config = dict(
    num_hidden_layers=9,
    hidden_size=192,
    num_attention_heads=4,
    num_key_value_heads=4,
    head_dim=64,
    intermediate_size=512,
    vocab_size=8192,
    hidden_act='swiglu',
    norm='rmsnorm',
    norm_place='pre',
    norm_eps=1e-05,
    positions='rope',
    rope_theta=1000000.0,
    rope_fraction=1.0,
    qk_norm=False,
    attn_scale=0.125,
    bias='none',
    tie_word_embeddings=False,
    parallel_block=False,
    init='normal',
    init_std_qkv=0.0332,
    init_std_o=0.0,
    init_std_up=0.0332,
    init_std_down=0.0,
    optimizer='soap_variant',
    learning_rate=0.00574,
    beta1=0.95,
    beta2=0.95,
    weight_decay=0.084,
    lr_head=0.0201,
    max_grad_norm=1.0,
    warmup_steps=200,
    schedule='cos',
    final_lr_fraction=0.1,
    batch_tokens=[65536, 131072, 196608],
    max_seq_len=128,
    doc_mask=True,
    train_tokens=447400000,
    max_steps=3533,
    dataset='wikipedia_en',
)
Each number is 128 + 32 x the weight over its row's rms, rounded and kept within 0 to 255. Layers, rows and columns count from 0. The size above them is the row's rms in percent of the matrix's.

# layer 2 attention query, 256x192, rms 0.184, rows 0-52, columns 0-63
size [ 97  96  94  96  91 100  99 106  98  94 109 104 105 106 109 107 113 111 110 104 109 118 108 103 107 106 114 113 113 112 110 117  86  88  94  97  89  96  90  98  98 102 110 115 110 114 114 113 114 108 113 110 104]
[[129 114  98  86 173  87  95 169 100 165 104 103 155 103 135  73 132 116 108 132  98  96 112 147 106 132 104 118  97 149 143 103  72 148 114 136 112 123 213 113 165 125  87  78 166 160 148 149 147 134 168 135 170  99 134 138 176 158 132 160 144 205  91 107]
 [123 136 122  91  94 118 120 119 197 135 134 120 121  89 191  69 126 162 112 186 128  89 151 161  96 144  74 120 180 176 139 101  89 168 107 133  85 131 149 184 136 109  60 131  89 107 121 117 113 228 123 113 174 104 130 161 106 167 104 180 147 120  98 176]
 [129 107  80 108 111  95 172 106 228 194 147 101 156  86 138 108 150 119 124 131 121 170 161 126 122  67 135 171 174 128  88 170 153 176 105  92 141 140 168 104 100  75 123 137 145 151 132  96  74 170 126  88 134  94 153 122 117 124  69 183 102 134  91 150]
 [125 139 174 100 163 114 160 132 108 111 165 116 129 152 147  97 118 111 118 135  97 108 123 143 114 127  97 144 108  51 170 127 143  96 193 133 126 115 126 160 138 151 159 145 147 139 133  81 106 105  91 108  69 176  96 138 181 139 138  62 145 136 187 157]
 [194 171 125 101 173 105  94 115  97 212 214 146 117 192 118 151  70 132 120 145 109 119 133  89 106 121  73 129 143 126 138  76 123 161 144 158  90 144 159 129 103 126 134 147 161 141 121 113 147  69 128 102 171 119  92 136 161 168 192 128 116 179 151 143]
 [175 178 210 131 128 125 124 108 150 124 129  63 120 143 168 165 111 150 121 151  98 129  92 121  85  52 116 177  71 144 127  74 191 137 128 137 133 126 146  86  97  95 116 174 137 111 121  95 113  95 179 141 162  85 125 149 143 158 145 113 164  95 107 154]
 [147 136  94 115 156 172  91 119 150 168  67 135 115  79  60 113 136 155 167 118 118 100 103 122 148 169 118 107  84 138 141  90 129 159 184 145 115 138  92 131 146 113 137 127 140 139 164 156 146 100 134  75 126 154 149 135  90 132 198 144 191 138 136 126]
 [116  96 143 106 122 110 167 179 143  92 132 102 101 115 151  74 104 151  77 191 121 105  88 191 131 125 112 153 144 179 125 185 136 255 113 144 123 128 164  91 149 183 136 156 120 145 110 142 109 148 125  80 128 165  91 110 116 193  68 135 107 101 181  86]
 [ 85 106 166 130 148  96 118 138  98 132  95 110 121 155 113 163 160 140 147 134 103  87 104 112 135 158  87 145 124 144 148 137 135 119 195 108 118 188 113 183  88 124  98 109  67 118 215 119  97  97 134 185 128 138  74 162 121  96  94 102 120 104 172 136]
 [121 149 172 123 147 187 151  91 108 124 121 150 140 167 195 113 106 101 145 159 136 111 188 104 100 121 126 116  98 145 141  95 122  98 169 107 123 150 156 108 151  83 116 112 185  75 102 216 151  73 104  73 131 134  93  89  98 110 119 118 101 102 131 109]
 [155 137 127 110 135 114 107  69  90 128 160 139 129 119 109 127 157 126 121 129 139 156 176 152 151  96 185 114 178 133 180 173 128 145 132 119  63 148  55 154 129  81 156 168  94 122 132 142 134 125 148 100 131 113 132 173 160 164 144 169 153  64 185 120]
 [ 93  86 144 101 164 123 107 148 101 148 148 135  68 109 143 122  77 115 129  94 121 125 147 149 178 149  93 110  72 127  93  96 150 219 134 144 142 140 129 134 129  83 169 180 118  94 111 138 103 139 114 131 130 129 134 123 150 157 121 116  99 123  91 183]
 [ 69 130 142 116 128 108 141  70 116 111 140 130 106 120 132 103 131 127 105  87 176 122 145 142 171 118 172 130 115 173 114 142 107 153  60 128 207 132 113 184 156 148  94 137 123 131 125 218 149 139  88 104 172  96 151 160  96 109 108 221 140 147 139 116]
 [124 121 140 132 180 170 167 124 157 113 146 153 102  82 104 129 115 135 129 154  96 119  85 161  96 120  93 110 126 162 108 108 161  85 129 120  91 116  99  90 140 127 154  99 148 133 139 157 134  22  66  62 122  77 138 140 151 146 105 163  95 106 102 155]
 [131 127 140 135 110 158  96 149  76 109 168 165 131 179 159 147 171 139 103 104 136  96 182  84 127 174 128 152  78 141 186 117 195 152 155 116 132 147 116 125 171  83  60 143 106 107  91 186 160 148 174  94 106 104 127 153 142 138  89 104 113 127  63 128]
 [187 161 108 124  72 147  73 119 108 122 137 145 128 173 149 131 102 149 102 114 175 141  92 130 104 138 138  85 132 157  99 116  98 152 153 146 138 155  86 127 146 163 142 138 114 136 143 137  75 135 180 185 114 121 130  62 165 139  75 143 120 172 118 133]
 [126 134 146 130 134 170  94 148  96 135 131 164 139 143 145 152 129 126  36 122 153 120 136 150 111 164 100 167 112 171 132 111 124 141 173 163 115 122 166 100 163  71 148 123 136 119  88  96 154 164 107  91 120 198 131  89 131 188 106 195 159 112  87 132]
 [117 154  97  92 153 130 150 101 172 134 142 126  72  91 134 156 143  69 141 130  71 132 146 141 106 179  95 139 102 114 122  97 161 102 175  94  74 138 119  70 154  71  71 108 168 142  80 126  90 135 171 106 139  86 176 131  62 123 128 161 138 176 156 130]
 [161 150  77 160  89 101 140 136 155 131 142  89 124 137 207 167  79  83 116  41 124 149  68 105 119 150 116  87 160 128  92  91 161 116 167 134 109 151 124 118 128 138 128  87 179 121 118 160  99  93 145  92  71 156 180 203  97 130 138 100  88 143 130 105]
 [157 123 104 104 122 118  61 114 133 156 169 114 126 103 101 207  80  98 125 137  78 152 133 124 102  94 137 138 126 190 211 114 122 139 139 119 143 167 174 142 130 128 116 114  73 124 172 128 110 187  97 112 172 154 148 113 159 136 182 154  92 123  91 133]
 [ 64 107 102 161 135 103 101  74 116  98 156 129 106 100 157 193 134 151 106 130 196 146 162 131 125 157 134  92 125 162 160 148 120 138  96 179 181 105 171 143 161  93 151 141 127 176  40  97  72 115 152 139 143  97 174 183 199 206 120 148 170 181  85 144]
 [108 111 137 145 112 138 117  90 166 130 120 105 120  71 165  72 158 158 163  82 102 148 161 120 161 112  80 157 110 134 170 128 113 124 149 112 152 118  97 132 102  57 130 139 122 222 141 139 146  78 142  80  65 135 119 122 176 171 106 122 163 180 132  95]
 [171  95 165 186 189 125  78 197  73 116 109 120 135 106 130 133  88 132 150  87 137 141 160 128 143  85 138 163  59 103 115 128 150  77  86 128 149 141 115 117 133 169 153 103 160 109 185 162 122  77 157 172 182  79  91 125 131  83 144 132 112 142 149 128]
 [ 64 135 112 126  98 127 133 137 161 121 100 133 128 150 130 124 155 131 125 164  85 144 113 102 181 129 142 117 123 169 147 141 147  54 180  93 146  91 115 137 161 129  97 141 101 150 152 132 137 171 154  80 149 157 128 159 137 128 183 126 118 154 128 154]
 [ 99 151 110 108  89 129 142  86 114 143 154 132 166 115  97 162 127 173 121 128 172 174 121 125  65 142 148 109 122 101 135 135 147 147 142 117 161 114  66 151 111 110  86 109 191 143 116 134 103 103 158 142 122 119 105 124 136 131 144 125  62 225 162 147]
 [167 138 181 168 119  29 103 130 143 135  96 119 162 155 184  61 189 110 131 168 120 113  81 129  93 119 100  90 133 150 158 104  89 174 107 115 123  85 118 101 130 121 139 120  50 120  97  75 110  64 125 115 131 143 148 112 167 110 103 164 114 120  68 127]
 [196 172 134 154  89 142  95 136  74 144 137 144 137  56  51 116  47 175 164 140 123 118 126 146  91 120  99 154 124 146 103 131 108 191 161 180 153 132 150 187 101 116 101 132 159 137 178 110 160 108 117 108 133 184 115 120 149  71  83 118 157 179 139 137]
 [171 106  96 125 129 115 140 156  51 122 121 148  96 108 109 123  29  93 176  98 132  86 117 100 162 103 174 152 127 186 138  92 126 174 102 142 137 142 116 122  71  86 202  95 148 103  73 137 109 142 136 156 132 133  75 109 150 154 149 114 138 190 127 103]
 [174 158 182 131 126 187 117  12 148 101 127 126 147  96 161 195 143 121 153 150 139 131 117 145 119 103 135 166 148 100  69 115 172 116 127 121 174 120  88 152 126 146 150  84 127 130 134 124 155 171 130 138  84 102 130 117 206  90 171 123 134 129  86 154]
 [113  95 119 104 142 103 107 141 115 156 114  92 106 120 108 146 129 119  89 161 119 106  94  76 124  38 174 136 164 133 151  53 180 244 119 132 143 133 156  71 130 109 133 173 169 153 160 177 143 116 130 156 170 104 162 128 117  87 146 135 130  29 133 167]
 [169 138 138 156 105 109  66 144 143  97 145  96 133 160 172 149 134  63 114 137 171 167 104 159 181  81 129 186 174 150 128 155 175  68 128 129 166  64 120 131 136 118 145 133 118 144 105 131  91 145 133 120 116 127 123 163 127 166   0 168 107 130 161 115]
 [142 126  62 124 114  94 141 159  49  89 138 160  57 132 104  80  87  84 158 140 116 172 167 203 104 140 142 113 142  83 145 124  80 138  80  83 179 206 101 105 122 143 142 157 133 143 119 114 119 111 122 161 115 123  91 154 104 166 121 118 112 105 116  88]
 [145 129 118 120 121 124  85  99 144 133 134 144  41  98  89 100 149 165 155 117 133  98 124 133 123 170 119 106  61 130 100 149  93 137  58 137 154 121 136 132  66 127  92 139 111 136 142  89  35 147 140 174 119 106 131 102 167  88 151 101 152 166 188 148]
 [128 149 121 132 180  84 104 124 125 134 134 152  85  65  89 149 168 177 165 170  77 135 102  94 154 125  79 118 112 168 148  72 118 190 133 212 109 115 179 106 140 188 138 120 110 159 150 113 168 144 144 118 121 150 108 147 170 136 104 170 159  81 128 105]
 [154 171 154 126 137 108 164 118  85 155 120 102  84 145 128 120 163 189  93 123 199 125  84 130  96 188  88 129 192  93  37 106 105 102 141  94 135 103 178 148  83 189  80 166 126  74  70  81 225 157 153 128  87 104 151 158  89 153 140 122 195 129 140  89]
 [102 108  73 131 137 146 106 113 140 122 141 104  74 138 110 182 142 116 114 122 184 135 129 192  62 137 133  98 119 168  93 102 118 120 131 117  62 135  92 202 153 151  83 193 117  91 133 134 156 113  47 145 108 175  90 106  79  97 113 142 152 147 179 144]
 [ 98  81  93 121 208 122 107 111 117 101 145 162 123 186  60 138 178 190 130 147 109 112 119 128 144 126 175 130 139  95  82  45 141 126 134 169  96  84 109  94  67 123  89 128  75 157 104  89 149 145 108 119 157  89 159  97  76 201  96 103 124 149 152 130]
 [158 112 156 158  88 133 115  99 140  83 125 173 154 149 111 143 106  94 147 128 123 137 164 148 130 114 133  96 152 115 132 161 102 185 129 122 127 175 174 119 199 121 138 124  78 165 137  62 100 124 118 119  84 126 137 129 115 187 141 110 106  84 108  96]
 [ 73  95 194  87  89 170 125 117 110 119 183 159 212 167 158 120 142 120 114 148  74 152  72 153 153 131 115 170 106 141 172 136 151 183 202 139 151 181 120 148 119 122  96  92 141 108 158 126 127 140 130 111 147 122 144 111  94  69 134 190 134 103  64 143]
 [176 133 100 115 128 166 122 117 178  82 163  55  82 110 152 140 180 130 126 105  92 147 146 128 132 182 174 174 183 112 119 109 119 184  74 116 134 124 141  64 119 117 200 121 116 123 133 109 114 142 107 211 195 120 124  88 141 194 162 160 152 141  96  81]
 [139 104 100  94 120 147 111 187 146 161 122 197 112 117 163 117  85 133  73 123 144 102 107 120 142 161 145 117  65  62 115 111 126 108 114 148  98 134 122 113 154  89 179 147  93 150 175 100 165 128 138 144 109 101 127 104 185 147 191 135  63 104  78 114]
 [112 147 114 135 107 130 151 160  73 108 107 119 180 119 133 143 160 130 117  62 116 119 113 104  93 113 152 125 106 117 113 155 147  87  78 164 208 141 130 133  26 111 112 102 181 138 152 124 113 156 118 211 181 121 117 177 134 162 113 204  81 119 145 140]
 [202 108 115 136 113 193 104 237 171 124 121 130 132 198 105 119 155  69 125 130 147 161 130  93  88  50  98 107 114 132  82  94  94 136 136  88 141 112 137 154 112  99 103  96 116 106 105 180 113  79 166 149 107 165 146 158 125 114 114  80 148 164 139  64]
 [105  94 170 103 176 168  94 100 136 164 169 195 106 112 148 109 133 109 105 117 105 156  75  62 133  80 129 125 105 123 106 120 128 138 110  78 142 187 130  95 122 130 121 146  96  96 157 105 151 122 142 160  86 163 116 104  95 115 158  80 115 134  97 170]
 [124 155 137 104 147 174 118 124  76 107 140 191 148 113 181 140 184 143 107 126  91  84 153 163  48 148 121 121 156 145 117 125 103 130  88 149  83 105 170 162 181 119 111 127 159 106 245 128  91  99  87 170 107 103 182 184 126 128 138 182 169 138 197 125]
 [127 137 103 165 132 126 116 147 127  93 125 126 146 165 130 122 148 151 118 129 142 153 129 129 136 123 158 116 128 114 117 189 211 134  61 140 120 141  79 107 142 188  57 108 125 148 152 129 130 158 154 190 118 115 174  27  88 158  86 145 135 158 102  83]
 [153 185  88 132  94  69 138 152 147 119  91 136 123 134 148 134 116  84 153 202 123 108 144  42  73 142 130 131 127 141 127 124  85 115 166 160 110 170  92 124 124 154 120 113 141  96 135  75 146 128 126 109 165 127 149 156 147 153  77 116 106 125 170 157]
 [185  76 118 106  94  93  72 106 145 149 150 183 132 192 123  96 111 154 180 112 108 154 111 131 147 112 133 146 155 112 174  95 103  82 142 116  53 158  75 170  91 128 116 154 163 163 131 120 132 126  89 126 149 121 141 151 102 158 135 135 116  89 134 135]
 [ 41 143 139  82  85 107 151 111 135 159 126 135 123 155 124 114 101  85 183 110 109 185 138 157  87  81 125 142 120 133  74 121 129 187 180  88 138 105 169 116 108 184  56 109 134 120 131  80 169 148  98 137 120 139  92 138 205 105  89 132 108 145  91  73]
 [166 148 125 148 137 114 162  87 122 113 141 115 130 179  99  85  93  82 127 153 170 180 153  67 161 151 130 123 169 150 161 159 178 135  88 187 151 112 123 167 102  99 143 137  73 121 114  98 112 184  96  83 168 138 108  98 151 104 109 125  89 118 120 127]
 [194 140 117 139 144 101 101  86 109 139 133 133 148  82  80  91 151  93 105 107 150 154 119  82 128 117 106 115 125 169 126 160 103  89 141 125 143 116 131 149 187 137 116 125 128 123 136  67 135 125 173 147 131 107 127  99  88  88 150 108 132 162 108 180]
 [ 49 108 140 121 111 132  99 151 139  98 154 148 159 182  89  81 153 119 134 123 201 150 102 108  96 184 124 109 158 142 140  78 138 137 113 156 124 177 125 150 125  80 135 130  92 149 127 158 146 172 123 144 184 137  72 137 122 125 154  99 102 121 115 151]
 [ 79  91 113 182 117 127 165 114 160 179 110 119 102 170 150 141 131  74 125 195  40 105 175 114  85 106 133 115 203 220 116 123 108 118 122  89 129 172 129 108 151 145 137 117 145 126 151 158  88 132 184 158 160 139  86 154 132 108 189 117 142 148 113  91]]
# layer 2 attention key, 256x192, rms 0.186, rows 0-51, columns 0-63
size [ 92  95  97 104  95 108  99 110 108 109 110  98 107 108 107 108 112 110 107 110 115 112 108 105 109 106 108 111 114 116 113 115  94  92  96  97 108 100  97  98 102 106 114 118 109 110 115 111 116 109 107 111]
[[121 157 118 129  89 104  95 172 105 143 102 130 147 125 122  93  45 145  86 146 127  81 131 129  95 111 116 184 174  99 110 125 149 121 142 133 133 115 149 134 148 149  95 164 140 108 145  92 166 140 134  34 104  70  69 162 255 115 173 137 107 146 120 148]
 [181 153 118 125 189 166 144  98  80 174 110 137 130 211 109  97 175 148  98 108 107 162 144 146 136 145 114 134 122 160 123 120  97  86 216 116 140 147 136 174 168 191 149 171 103 120 102 170 133 113 198 185 145 159  86 107 102 132 131  95  76 157 133 135]
 [114  99 100 138  96  85  99 207 197 144 125  99 123 146 123 151 142 147 138 106  72 137  78 104 151 136 108 127 143 148 112 140 185 120 125 184 151 128 133 147 149 141 108 168 111 194  70 105 134 133  81 144 132 125 102 194 129 172 117 104 124 177 114 114]
 [128 104 129 145 174 160 142  93 129 104 152 113 146 142 105  91 155  52  78  83 148 143 162 110 152 110 127 113 206 122 184 140 118 168 130  49 154 142  67 120 120  92 162  95 111  91  82 130 112 151 140 127 141 119 148 138 141 164 139 184 112  81 121 118]
 [137 142  97 159 137 132 123  41  60 115 109 109  94 176 129  95 142  92  88 158 168 184 120  77 140 148 174 150 104 100 110 126 107 154 102 137 133 208 154 168  94 163  73 133 122 188 106 123 151  46 102 111 116 239 121  92 153 114  87  99 126 117 183 131]
 [ 70 107 139 129 158 178 149 135  81 158  78 144  78 166 122  65 131 163 144 168 164 107 127  73 131 181 131 111 197  90 193 145 121 162 114  85 100 142 160 143 172 103 170 147  96  97  74 133 105 199 152 104 116 161 119 165 111 149  97 156 123 119 151 155]
 [ 95 102 162 111 106 139 116 179 131  73 173  94 150 132 161 137  60  91 115 132 142  82 111 171 131 126 161  99 103  70 133 142 130  76 137 160 134  91 106 168 111 161 138 100  98 104  62 125 112 208 158 116  80 125 213 125 155 134 183 106  94  80 117 119]
 [181 133 125 159  94 142  93  84 175 102 137 113 132 172 112 123  67 134 106 110 160 150  79 156 175 150 117 158 110 175 124 136  93  67 138 146 137 130 102 114 163 192 158  88 133  86  89 148 138 121  73 176 211 135 165 112 103 182  53 162 118 192 104 128]
 [137 102 147 154 151 133 135 144 141 183 105 172 123  82 160 117  68 119 134 143 107 117 129 105 101 141 175 159 132 151 134  91 163 227 134  70  73  87 140 136 140 112  85 104  41 102 139 141 122 146 172 125 177 113 126 123 112 158  81 160 175 127 158 142]
 [150 154 108 115 153 204 181 178 165 166  85 146 121 102 126 120 109 171 116 198 141 135 131  23 142 144 218  90 125 110 149 138 152 145 133  95 108 146 148 169 137 136  97 128 129 109 111 154 145 163 125 149 124  66 119  79 143 103 158  99 125 159  91 109]
 [ 72 178 109 112 105 157 127 130 126  61 141 194 120 149 130 148 107 139 163 122 110 117 139 184 137 119 114  91  97 138 202 146 133 135 169 156 153 132 137 113 107 171 124 102  71 132 140 114 149 113 185  87  79 159  81 149 123 123 135 147 156 131 112 120]
 [111 137 121 152 164 127 197 112 170 146 162 121 112  82 113 176 165 115 128 119  83 107  91 112 142 116 163 121 138 130  84  69 142 137  70  84 148 102 144  84 112 174  59 128 164 155 117 120 200 173 142 152 140 187  96 166 144 156 104 158 150 161 109  71]
 [121 184 145 114 131  44  91 116 162  98 140 150  85  75 176 126 224 134 104  71  75 112 151 128 172 195 100 136  83 136 116 114 137 102  66 143 128 159 188 122 149 154  91 170 166 126 178 140 141 151 140  74 102 147 157 120 215 173 151  96 134 149 197 173]
 [161 126 135 123 115 104 123 128  72 170 150 107 146 139  80  44  70 134  81 120 139 123 178  49 113 137 154  94  83  99 126 107 160  91 163 124 148 162  82 106 126  84  88 111 135 113  99 114  92 105 101 148 134 119 129 103 174 121 158 163 155  98 163  91]
 [117  82 133 170 167  94 114 169 102 102  88 108 114 140  96 178 101 156 132 147  79  94 160 146  91 137  94 109 120 160 113 160 116 101 145 161 114  90 132 111 137 121 131 163 130 119 109  87 140 110 109 114 210 141 143 184 176 108 198 100 121  90 117 129]
 [143 169  79 115 130  81 106 110  79 125 111 130 101 159  99 157 178 124 126 148  96 103 127 161 148  95 188 136  77 161 143 145 115 178 136  80 116 194 159 135 100 100  94 103 122  83 129 180  61 127 128 112 134 154 119  67  77 202 111 112 107  86 101 124]
 [143  95 188 104 129 181 136 126 166  63 116 107 180 135 131 159 112 129 125 153 136  95 114 149 133 109 162 163 162  90 136  98 164 116  88 103 106 112  88 153 136 158 138 102 179 141 161  97 128 105 122  97  94 138 152 131 160 132 207 132  48 132 136 119]
 [ 79  88 137 139 137  70  95 196 143  81 119 109 105 113 165 113 103 126  89 117 127 141 137 113 117 130 136 110 116 203 136 143 103 131  46 132 176 138 165 114 137  96 177 109 156 175  94 148 103 132 139  79 195  82 132  89 213  99 144 149 145 146 127 113]
 [154 156 111 155 108  96 143 131 146  97 109 127  63  62 160 160 154 133 144 134 141 127 149 151  79 129 135 125 100  91 169 132 130 142 133 147 135 145 123  50  74  99 111 110 102 153 127 130 113 128 116 165 121 165 144 133 141 114 141  86  96 117  83 111]
 [128 128 145 142 200 127 172 132  89 147 136 113 161 155 157 135 176 141 159 116 111 107 131 142 114 151 126 109 100  84  85 204 144 123 149  91 111 121 150 152 126 123 157  95  83 102  85  88 136 145 113 174 166 193 149 102 123  72 101 137 109 130 177 108]
 [195 138 166 144 174 178 136 181 113 171 149 153 127 133  81 117 102 189 119 127 122 130  79  83 107 137  74  84 126 154  15 153 128 138 120  85 155 131 143 136 107  91 108 130 132 193 133 120 109 112 149 114  86 136  95 167 121 169 175  62 128 119 165 131]
 [123 152 188 140 116 128 180 144  82 152  79 100 113 149  60 147 100 134 108  79 177  88 157 118 168 109 139  43 173 114  91 100  83 137 112 137 117 158 148 115 121 145 146 103 146 151 128 106 100 147 115  81  90 150  91 139 135 145 138 123 131 123 105 138]
 [100 154 143 152  97 135 128 110  94  96 147 190 130 157 133 166 141 165 129 139  52 170  67 100 122 132 104 139 126  90 136 113 175 100  70 117 135 119 133 113 146 102 125 134 154  74 128 102 158 126  96 134 119 109 122 141 119 166 103 108 107  31 128 117]
 [117 118 125 120 135  80 127 156 100 117 152  86 179 140 118 129 119 119 110 158  95  98 171  89  82 107  95 108  94  55 117 137  46  63 145 118 109 160 144 119 101  96  85 191 134 166 120  95 125 178 106 113 122  92 108 107 153 111 100 166 133  83 109 146]
 [138 200 193 151 213 159 147 142 148 144 130 131 150 149 168 132 119 143 146 102 114 107 140 135 145 108 125 152  77 155  89 130  84  85  96  92 128 174 110 131  86 149 120 112 132  81 141 163 164 158  74 142  71 191  93 128  59 166 130 138 168 106  83 164]
 [143  61  96 117 144 121 147 174 135 170 130 151 150 131 119 184 121 178  88 107 159 129 180 145 146  47 121 163  52 102 150 122 198 144  75 113 113 123 141 191 158  87 163 136 179 209 113 172 134 151 157 108  85 118 165 179  81 165 119 109  76 153  74 122]
 [107 114 155 212 128 128 114 146 161 123 118 104 115 136  91 127 153 131 161 110 115 179 164 144 114 132 147 123 103 188 118 121 150 183  83 163  77 141 171  70 131 140 135 122  83 125 136 110 122 108 108 160 145 124 140 102 142 170 148 153 144 153 181  99]
 [115 155 137 138 207 202 122  89 174 126 111  84 104 142  72  89 146 119  96 164 142 142 177  98  94 127 121 102  83 153 130 151 155 148  99 179  94 147 155  89 166 171  91 122 124  93 153 136 186 144 108  75 111 134 132 143 109 114 110 185 125  70 124 114]
 [129 113 145  28 139 145 142  93 103 204 138 101 108 149 147  59 116 117  94 147 104 135 108 127 107  73 148 115 191 160 167 148 137 126 122 117 152 195 208  19 128  93 135 138  98 160 121 105 147 144 144 163 160 147  88 154 160 131  93 165 114 106 106 118]
 [166 100  82 172 123 133 102 116 110 120  93 104 147 180 164 152  97  90 105 157 141 108 143 123  70 150 121 117 142  91  85 191 150 114 151 120 123 117 126 162 129  92 133 168 111 140  84 131 122 130 160 151 114 160 110 166 122 137  84 122 109 174 132 140]
 [181 153 115 102 119 125 150  82  63  60 126 131 137 155  92 147  96  70 174 126 144 130 109 141 133 140  88 110 127 173 186 160 117 151 104 134 194 146 123 127 125 133 134 123 112  75  64 152 151 136 142 150 129 121 124 178 140 159 141 111 152 160 184  93]
 [112 136 128 127 155 131  89 123 129 160 140 142 168  70 114 148 165 129 135 145  71 131 123 150 164 151 147 157 119  82 141  68 117 112 149 100 120 118 135  97 155 133  46  91 138 203 145 214 147 113 108 150 152 168 120 116 167 110 159 108 135 161 125 166]
 [142 115 126 117  73 108 140 163 120 132  88  69 116 107 161 120 108 101 121  84  79 164 133 146 226 103  86 194 130 124 101 177 105 108 156 137 143 149 156  72 146 127 143 173 119 144 162 100 121 165 161 122 129  87 147 160  30 124 165 115 153 147 120 159]
 [152 157 102 118  73 145 162 136  98 101 145 141 123 166 187  96 101 159 111 141 161  97 142 173  77 159 163 113 108 107  69 113 122 104 142 106 124 134 130 132 116 111 121  83  96 125 123 166 127 152 106  58 124 185  91 157 143 148 181  98  81 125 143 154]
 [149  81 120 125  92 115 129 137 142  75  95  68 111 203 164 141 119 160 156 115 154 120 144 137 151 116 122 164 147 111 191 207 161 109 152 148 153 143 103 116 119 113 147  93 132 172 127 110  94 139 133  81  57  90 137 151 142 199 126 150 120 126 148 151]
 [104 140 145 149 158 148 173 117  95  98 180 135 126 102 161 174 128 160 144 155 165 136  30 141 117 184 156 126 116 115 140 144 148 186  48  93 109 165 145 115  55 127 118  55  89 153 122 159 116 128  55 130 132 117 168 105 126 160  84 105 148  89 103 131]
 [ 81 102  81  74 139  77 141  63 125  69 111 107 136 164 137  74 168 108 124 137 151 206  98 167 195 109 114 149 123 115 175 120 110  99 160 143 117 149 100  81  79 149 186 132 124  95 158 165 167 103 152 105  95  75  97 137 145 116  74  60 184  99 129 131]
 [150 142 187 145 140 107  91 103 121 114 198 161  96 161 142 171 108 137  63 168 115 110 156 175 108 148 136 151 107 163 168 101 168 118 149 150 173  68  98  77 103  84 182 147 162 131 182 143 144 151  90 108 161 143  80 107 123 118  88 144 142 191 124 131]
 [152 121 138 112 159 118 154  80 101 182 147 138 103 142  73 112 102 115 131  98 135  95 141 166 158 105 111 142 130 139 175  96 169 120 111 140 112 113 155 108  73 118 172 157 171 126 103 153 183 147 121 150 114 188 133 120 163 180 146 119 200 105 116  82]
 [131 166 132 144 189 161 148 142 101 126 142 106  99 124 123 165 117 175 104 108 141  94 116 176 110  77 173 159 128 121 113 124 130 112 101 128 147 117  86 134  99 143 105 105 115 176 142 158  93 146 142 116 134 134  60 141 204 165 101 156 181 161 101  28]
 [109  93 131 177 197  92 102 139 109 173  83 100 112 138  86 170 199 113 139 154 120  84 117 142 116 128 137  85 184  89 107 116 131 148 163 161 109 134 109 100  74  93 100 147 117 131 191 157 121 138 104 150 139  90 101 176  79 172  69 133 168 118 126  92]
 [139 175  83  71 141 102  92 112 152 140 135  98 159 137 152 113 101 176 174 138 128 173  88 148 125  89  40 182 119  85 109 184 165 174 126 111 173 134 124 123 117 129 147  91  98 142 177  83  97  93  80 177  61 147 144 202  71 140  40 147 161 113 153 121]
 [136 157 144 153 161 168  75 141  68 140 142  86 131 160  98 174 143 134 195 146 104 162 144 171 115 153 146 130  85 183 152  88  74 172 138 185 103 160 133 124 170 132 157 161 146 133 125 130 113 160  89 138  62  91 112 120 114  91 108  87 117 133 136 124]
 [ 83  94 117 126 233 164  93 132 158  55 130  81 125 113 137  94 180 133 145 177 145 127 129 197 112 141 150 115 113  83 167 123 149  85 195 100 163  67 130 136 131 130 108  93 133 128  88 119 148 139 144 136 149  98 197 154 131 164 133 156 187 138  86 124]
 [103 162 119 191 176 148 150 100  50 112  95  99 157 126 145 143 143 132  78  97 166  75 139  95 149 174 113  90 155 129  99 100 200 124 163 168  95 107 105 106 102 124 110 131 116 148  63 124 144 135 109 133 138  70 171 110 160  96 146 159 110  97 144 111]
 [103 103 184 112 108 115 140 116 119  85 118 108 128 129 179  94 111  87 127 173 106 166 136 118 117  81 126 165 106 125 157  76 142 208 142  75  92  82  90 144 111 149 192 127 120 182  42 134 114  63 154  51 132 130 161 151 147 139  80 149 162 144 123  87]
 [ 87 101 123 169  60 135 116 150 134 103 145 101  98  98 179 128 194 121 162 152 120 112 174 122 194 125 185 123 139 175 103 130  63 104  75 128 163 147 129 141 101 166  93 129 119 155 192 112  95 112 127 126 187 138  77 138 127 102  94 146 161 108 155 118]
 [129 132 104 149 106 111 132 193 149  88 125 162 113  44 171 107 166 194 137 119 155 118 110  93 201  87 135 144 189 142 123 122 167 185 130 163 160 121 170 119 133 125  99 122 104  99 129 126 126 137 114 143 172  91 106 158 115 125 119  93 124  15 183 154]
 [158 130  69 155 174 122 162 127 141 113 124  87 102 120 142 110  96 146  80 219 180 111  55  69  96 110 132  67  90 126 154 104 126 123 128 137 109  81 171 107 127 156 171 131 131 181 154  96 168 125  82 145 127 150 135 107 132 149 171 183 170 210 126  93]
 [113 133 121  46 139 128 134 200  87 140 134 153 163 189 138 148 145 213 142 154 199 167 124  99 115 126 139 122 168 100 114 134 123 119 146 143 171 123 136 134 133 169 135 205 111  95 140 192 160  99 116 149 141 131 154 177 167 125  85 163 143  99 134 111]
 [ 21 142 116 136 104  41 116 139 164  94 127 111 115 191  90 130 166 163 158 138 118  95 163 151  64 116 128 159 168 139  94 160 155  82  70  82  90 140 115 102 110 189 141 114 122 121 173 122 120 132 115 156 149 135  89 151 158 123 130 126 104 104 184 133]
 [154 107 147 106 134  99 138 181 113 129 150 154 122 156  88 135 133 118 114 130 159 143 124 160 157 204 152 165 100 118 146 128 119 124 116 100 104 129 121 124 157 120 122 105 106 133 144 134 165 143 170 200  96  98 148 146 108 137  79 141 104 138 110 103]]